config.toml
n_kv_head = 1
head_dim = 128
d_mlp = 1024
norm_eps = 1e-05
rope_base = 10000.0
rope_fraction = 0.5
attn_scale = 0.0884
lr_head = 0.00728
final_lr_fraction = 0.03
train_tokens = 268600000
dataset = "wikipedia_en"
Each number is 128 + 32 x the weight over its row's rms, rounded and kept within 0 to 255. Layers, rows and columns count from 0. The size above them is the row's rms in percent of the matrix's.

# layer 5 MLP up, 1024x256, rms 0.0658, rows 602-610, columns 128-255
size [ 90  99 100  99  99 111 104 100 103]
[[122 148 138  72 136 121 138  85  83 108 157 161 117  79 105  92 133 138  58 166 104 151 115 156 160 145 121 113 119 170 144 143 128 113 112 128 146 144  95  95  88 150  85  96 126 151 170 152 103 180 120 174  79 131 154  22  96 128  63 158 142 144 135 112 143 152  91 113 147 199  94 171 170  81 109 193 128 133  79 137 132 134 163 187 129  93 106 153 154 113 139 106 169 130 130 115  87 154 110 120 142 110 151 120 149 107 117 120 122 159 106 152 161 108 157  73  94 108 124  80 160 124 125 128 147 148 134  85]
 [ 58  89 105 154 138 145 170 117 104 130 163 157 136 103 116  99 172  49 168 124 115  92 184  92 156 154 116 141  76 155 137 110 139  89 105  75 147 159 129 124 110  83 112  97 131 145 150 201 235  63 176  96 158 149 131 158 142 101 168 191  94 118 141 191  78 155 103 196  63 164  76 190 137 171 132  88  91 132  91 136 170 155 147 176  85 139  86 139 101 135 158 138 164  97 129 130 122 169 178 138 119 170 139 144 121 101 103  73 125 161 122 175 132 131 174 129 111 127 137 125  95 149 155  77 166 152 109  95]
 [136 116 147  78 143 120 119 122 153 191 153 120 148 162  84 115 158 144 132  60  81 157 101  75 101 130  97 114  92  91  78 134 108 109 122 108 128 145 168 144 175 154  94 112 155  95 140  67 195 143 130 139  78 100 116  76 124  81 146 106 100  77 169 100 161 139 174 146 173 117 198 104 127 117 143 111 113 171 136 134 132 108 142  93 135 137 128 155 170 126  74 133  94  78 132  42 115 148  89  79 192 123 167 189 130 126 188 111 146  49 121  97 125  92 144 157 156 111 108 155 140 136 177 114 126  85 173 134]
 [127  95 108 139 164 130  94 112 100 118 149 148 154 139 179 141  73 106 112 160 120 105 156 130 107 165 136 106 104 128  86 228 105 114 171  85 135 117  64 142  70 120 175 109 146 166 158 172  81 101  82 176 107 124 172 122 116 163 185 160 100 192 116 147 101 143 115  81 124 131  94 114 130  71 111  99  82 127 115 202 143 101 160 163 141 121 136 118 133 121 132 154 130 117  95 128 109  97 116  81 106 134 131 107 126  86 110 105 160  98 150  76 149 185 143  88 107 123 117 149 178 123 133  65 154 116 116  72]
 [ 99  95 102 153 165 168 158 128 171 123 137 115 106 149 163 131 154 133 110 105 149 166 175  63 143 106 151  97  86  93 115 141 184 164 165 185 149 143  82  44  88 154 169 103 105 132 136 205  87 139 160 125 148 103  78 149 127 109 178 125 131  92 130 113 138 131 155 138  53  83 168 118 130 128 128 153 125 144 106 135 155 133  65 140 130 104 114  93 143 134 176  79 204 106 161 142 128  83 129 121 104 108 169 124 168  99 165  88 137  87 152 124 129 168 113 120 165 124  46 119 147 127 120 129  93 109 148 124]
 [144 130  99 113  95 132 173 150 115 102 172 108 103  86 113 145 113 149  77 144 110 150 162 149 115 128 136  65 154 153 150 162 133  90 112 186  92 145 121  55 164 143 131 126 105 120 209 158 119 111 124 175 156  73 127 184  67 157 139 106  89 137 178 105 150 109 193 172 119 179  70  93 131 103 151  93 122 115 131 206  73 188 168 106 127 166 169 139  50 159 101 130 109 111 119  69 144 150 108  97 136 100 193 100 154 185 124 137 128 149 120 113 154 136 119  91 127 151 146 182 154 132 115 169 133 180 126 125]
 [125 193 148 128 142 108  85 146 139 167 104  98 131 176 177 123 120 108 165  83  35 181 141 102 149 176  90 118  91 131 178 111  90  85 143 195 147  84 157 139 127 154 107 141  97 125  95 142 123 125 144 131 127 146 137  52 133 100 142 136 157 111 154  40  92  66 119 208  94 164 160 144 119 117 130 172 127 102 151 163 157 116  99 151  57 128  64 107  96 138 128 109 157 179 105 147 117 111 149 133 113  77 150 125 111  90 122 172 143 104  69 147 103 136 155 102 126 102 142  71 103  78  95 132 123 119 144  96]
 [152 130  99 114 139 131 131 112 159 132  94 167 122 131  92 133 177 116 129 147 130 126  53 197 203  92 139 110 176 138 189 121 111 141 192 117 105  79 160 104 142 147  93 179 140  61 148 112 134 195 105  88 166 156 117 156 152 141 185 165 127 121 127 137 120  76 164 131  99 119 129 124  93  92 145 117 157 137 119 104 123  91 123 138 171 167 142 142 136 113 143 154 156  95 176 165 127 131 168 103 187  71 106 140 135 166 108 140 127 163 114 138 119 101  78 113 103 160 117 167 164  89 139 131 113 135 179  90]
 [ 83 185 175  86 175 107 137 149 144 168 142 142 105 116 128 113 100 160 140 114 105 137 127 140 162 167 142 142  75 104 116 117 108 139 115 157 116 118 123 221 118 152 156 157 152 157 138 123 110 138  51 129 109 173 127 150 155 114 110 137 192  95 132 101 138 110 104 123  96 149 151 156 114 119 144 167 114 113 101 102  83 111 109 164 138 122 190 117 173 204 165 164 169  86 163  66 121 156 108 180 152  56 127 186 169 114 200 123 152  92 125 147 117  90  82 103 104 178 107 119  83 140 190  75 121 145 113  72]]
# layer 5 MLP down (transposed), 1024x256, rms 0.0222, rows 602-609, columns 128-255
size [ 94 101  99 100  99 109 102 101]
[[ 97 150  73 104 141 147 100 121 112  51 205 125 121 117 111 126 127  43 113  99 145 132 132 139 149 180  96  45 143  83 174  86 116 161 133  98  89 115 105 102 176 149 130 103  92  80 147 120 152 100 196 139 189 140  72  91 123 125  72  84  78 106 127 141 140 101 153 120  87 184 135 144 162 161 135 115 121 140 165  95 159 148 100 148 144 125 148 164 100 188 106 132 115 146  78  81 133  89 199 127 106 111 113 173  95  76 116  71  67 121 135 113 120 164 158 140 141 122 112  84 124 168 159 125 124 129  86 191]
 [129 112 157 109 132 116  79 129 104  78 120  75  86 128 178 139 150 164 146 107 136 104 118 161  99 169 179 122 137 155 163 183 106 124 176 177  83 145 115 165 140 125 103 126 138 146 112 130 156 147 121 105 143 108 121 113 156 108 143 164 129 162 161  93  58  69 171  75 106 106 174 103 177 119 153 124 100 121  69  93 119 108 125 148 107 128 127 138 126 164 130 126 137 149 146  80 132 146 134 111 134 120 187 194  78 153 142 173 181 116 113 179 163  76 179  99 138 145 160 102 162 128 191 162 105 166 172 102]
 [159  68 117 137 156 171 163 170 140  96 104  61 182 130 133  66 174 140 114 196  99 144 148 160 107 119 140 105 134 129 142 109 110 139 122 138 166  82  98 132 163 199 128 102 112 105 141 164  92 128 118  73 111 155  73 172  71 111 124  71 198 149 109 103  86 112 156 154 143 142 129 199 174 135 143  99 205 168 122 136 155 102  82  79 121  55 135 138 118 138 119 130 166 103 171 142 158 121  59 155 176  70 147 105  92  76 112  86  99 155 149 132 121 153 118 130 192  98 140 139 153 133 104 135 135 154 162 114]
 [142 113  93 144 133 155 158 147 149 129 180 141  91 111 163 166  90  81 133 106  83 124  95  91 110 161 116 140 132 110 134  71  85  92 128 134 159 208 151 116 116 156 166 121 146  71 125 160 167 181 155 177 120 167 202 137 127 193  92 171 132 167 158 141 153  88 125 150 116 166 112 123 136 160 146 124 102 180 153 114 128 171 143  92  67 162 109 139  87 136  99 158 161 144 145 117 111 154 158  80 121 194  89 105 181 151  83 114 145 168 134 125 156  93  72 144 129 188 133 137 132 152 144  91 106 146 159 102]
 [114 100 106 107 169 142 148 117  97 127 193 140 121 120  89 139 138 173  78  85 222 117 154  54 123 142  73 125  94 126 154 147 107 167 101 179 117 110 105 143 147 188  90 124  88 167 110 108 135  95 158 163 162 130  89 114 106 168 117 167 124  94 101 129 136  87 117 113 139 162 111 110 157 142  82 126 186  74 106 147  99 163  69  97 124 165 106 131 138 148 128 144 209 127 159 165 102 205  89 133 119 114 119 158 176 137 119  57 182 138  94 142 118  96 123 148  98  86 130 139 153 161 166 115  88 176 208  82]
 [ 78  99 146  66  93 143 129 142  60 145  92  68 114 142 129 128 185 115 138 183  75 140 109  88 146 121 114 102 102 150 119  88 109 174  98  78 110 129 107  71 146 107 110 135 132 111 114  96 171 122  90 162 145 145 112 179  84 159 125  87 139 164 153 112 146 111  89 144 114 123 133 155 135 158 112 134 120 103 116 128 139 183 100 126 180  87 122 108 125 137 137 152  96 116 131 134 100 128 112 150 123  92 154 108 135 119 115 173  62 137 141 111 143 118 144 123 136 144  98 140 105 126  98 154 239 164  77 136]
 [178 140 144 106 134 130 149 144 199 145 100 177 175 136 127 182 151 115  98 100 165 153 162 168 123 162 106 152 179 102 151  65 131  62 114 145 145 157 125 124 121  90 114 116 158 166 133 227 136 151 149 152 161 163 126  98 129 130 161 133 160 162  99 110  96 118 162  79 142 130 120 163 151 147 144 204 138  93 139 153 159 138 114 108 124 108  89 158 108 102  88 154 147 160 135 108 120  87  36 101  65  85 115 118  92 155 108 179 175 176 119 140 111 139 180 146 121 115  85 157 112 161  45 120 154 109 113 123]
 [153 101 109 157  92  62 178 133 141 111  68 102 101 137 111 133  92 113 106  72 114 179 117 132 111 135 172 161 164 153 132 111  99 133 137 101 151  61  89 100 149 183  57 136 124 181 176 123 126 146 135 106 114  93 107 156  83 136  76 100 113 168  78 115 143 105  95 129 121 152 150 123 192  90  85 101  87  75 147 144 117 156 159 122 113 146 195 178 125 122 139 206 178 136 121 170 157 127 115 187 183 159 139 118 121 152 185 123 137  91 129 108 106 162  62 135 157 133 165 184 157  81 113 162 171  76 120 167]]
# layer 5 MLP gate, 1024x256, rms 0.0656, rows 603-610, columns 128-255
size [102  98 103  99 108 104  99 100]
[[131 122 129 123 120 126 104 173 137 180 141 130 136 114 164 161 105 130 135 106 138  87 168 142 176 154 139 131 110  49 118 137 146 135 136 106 144 166 169 175 133 118 177 148  88 146  95 145 183 169 113 114 148 147 118 174 134 104 199 174 153 144 110 114 148  81 120  88  74 184 142 150 120 118 147 127 124  93 161 110  78 127 135  94 142  79 128  66 173  89 148 115 173 130 138 147 120 121 119 114 205 139 156 142 156 173  98  99 125 163 113 161 131 163 156 167 106 163  74 133 151 112 141 165  83 171 161 147]
 [103 102 186  76 133 120 135  83 119  76 113 123 164 180 167  94 149 120 145 168  75  97 154 159  93 132 132 118 158 140 127 157 107 130  85  83 139 103 178 126 126 172 116  70 129 120 176  91  95 134 186 113 116 158 136 115 131 133 143 140 158 181 110 129  61 139 111 167 137 140  91  94 201 186 101  91 140 168 118 137 106 132  74 132 111 140 110 174 107 134 139 181 119 149 113 179 106 143 168 159 102 128 117  98 156  56 131 135 149 168  68 113 143 174 125 181  87 133 115 170  83  93  96 147 146  90 155 125]
 [111  81  27  80  83 134  61 106  71 102 134  86 130 102  95 156  98 163 121 133 129 149 150  88 162 126 102 154 119 187 129  80 148  99 161 159 150 105 136 151  83 116 174  76 117  93  97 185  71 111 142 119 103 119 121 109 139 194 108  81 116 143 135  91 141 135 159 141 119 100  71 141 143 135 141 113 149 144 166 148 151  98 140 110 154 134  96 177 125 127 185  85  87 139 130 162 151 112 167 125 134 120 117 130 140  57 153 101  96 198 156  78 150 109 117 130 182 132 123  79 161  82 106 114 140 137 173 108]
 [ 82 117  70 104 136 114 164 107 154 111 116 103 113  79 115 134  93 199 134 152 100 140 119 159 126 142 131  92 121 124 115 139  69  82 137  51  97 132 161  94 112  52 178 119  74 171 136  89 115 134 146 170 131 131 105 145 144 101  92 105 123 120 164  99 119 142 108 115 144 128 105  83  88 117 131 132 148 142 106 106 122 154  85 103  96 113  99 185 183 167  70 105  83 114 185 144 101 102 162 117 129 111 169 116 120 138 199 157 146 139 169 142 147 100 156 121  63 102 110 176 179  65 164  74 111 124 103  97]
 [130 113  97 125 169 152 150 141 114  89 145 105  95  84 185 135  90 160 147 150 127 142 150 119 131 153 105 123 148 135 104 164 115 156 114 146 112 147 149 105 175 121  78 157  78 103  89  88 155 125  90 124 145 100 107 181  93 161 168  99 105  93  77 186 169  95 131  82 214 143 150  73  92 141 131 144 128 100 120 119  91 111 125 104 181 169 144 144  99 103 159  74 153 182 124 146 139 159  94  67  96  73 102  68 179 172 131 127 178 104  94 153 107 141 133  84 154 156 146 153 142 168 171 127 144 107 101 110]
 [179 131  97  93 136 148 169 193  92 107 182 126 105 139 175 136 104 142 147 119 123  99 112  88 161 138  85 117 228 112 181 121  60 192 182 130  66  75 105 138 160 113 164 103 118  90 109 119 127 151 137  98 153  82  82  79 143 102 106 144 110 110 165 135 175 120 161 146  93 148 106  65 136 167 113 150  87 109 148 135 104 139 126 122 136  77 167 108 103 128 137 120 123  84 127 117  59  73 150 170 128 160 113 187 130 125  98 115  81  97 157  92 104  81 136 140 147 100 130 212 115 165 109 154  81  69 162 121]
 [215 132 100 100  91 123 150  87 157 158 114 163 128 102 133 146 122 110 114 111 191 145  93 130 149 151 107  92 145 155  88 122 171 109 136  86 130 145 165 134 117  93 120 138 151 115 169  96 153 116  79 117  88 170 135 163 138 115 150 138 130  76  77  83 188 148 104  94 107 175 178 144  80 154 142  90  73 107 142 147 150  96 159  82 167 140 145 159 160  97  98 133 110 130 141 183 123 168 154 143 132 101 184 149 117  99 145 103 185 125 140  84  82 157  85  82 156 142  76 137 155 120  77 136 106  55 102 101]
 [152 155  85 138 130 193  87 138 157 141 127  86  88 186 130 145 110 163 124 104 153 142 135 182 131 157 204 163 123 137  86 110 124 114 138 107 107  85  99 104 157 100 160 111 174  30 133 169 102 117 143 102 202 154 167  51 132  79 137 155 110 132  76 124 134 164 116 182  87  96  89  90 112 123 156 151 149 120 125 151 134 156 166 140 162 164  57  98 129 103 167 151 127 126 164 166 149 120  95  80 151 148 153 141  82  64 166 163 182  71  98 142 125 165 130 191  85 153  97 126 120 108  68 151 144 116 128 134]]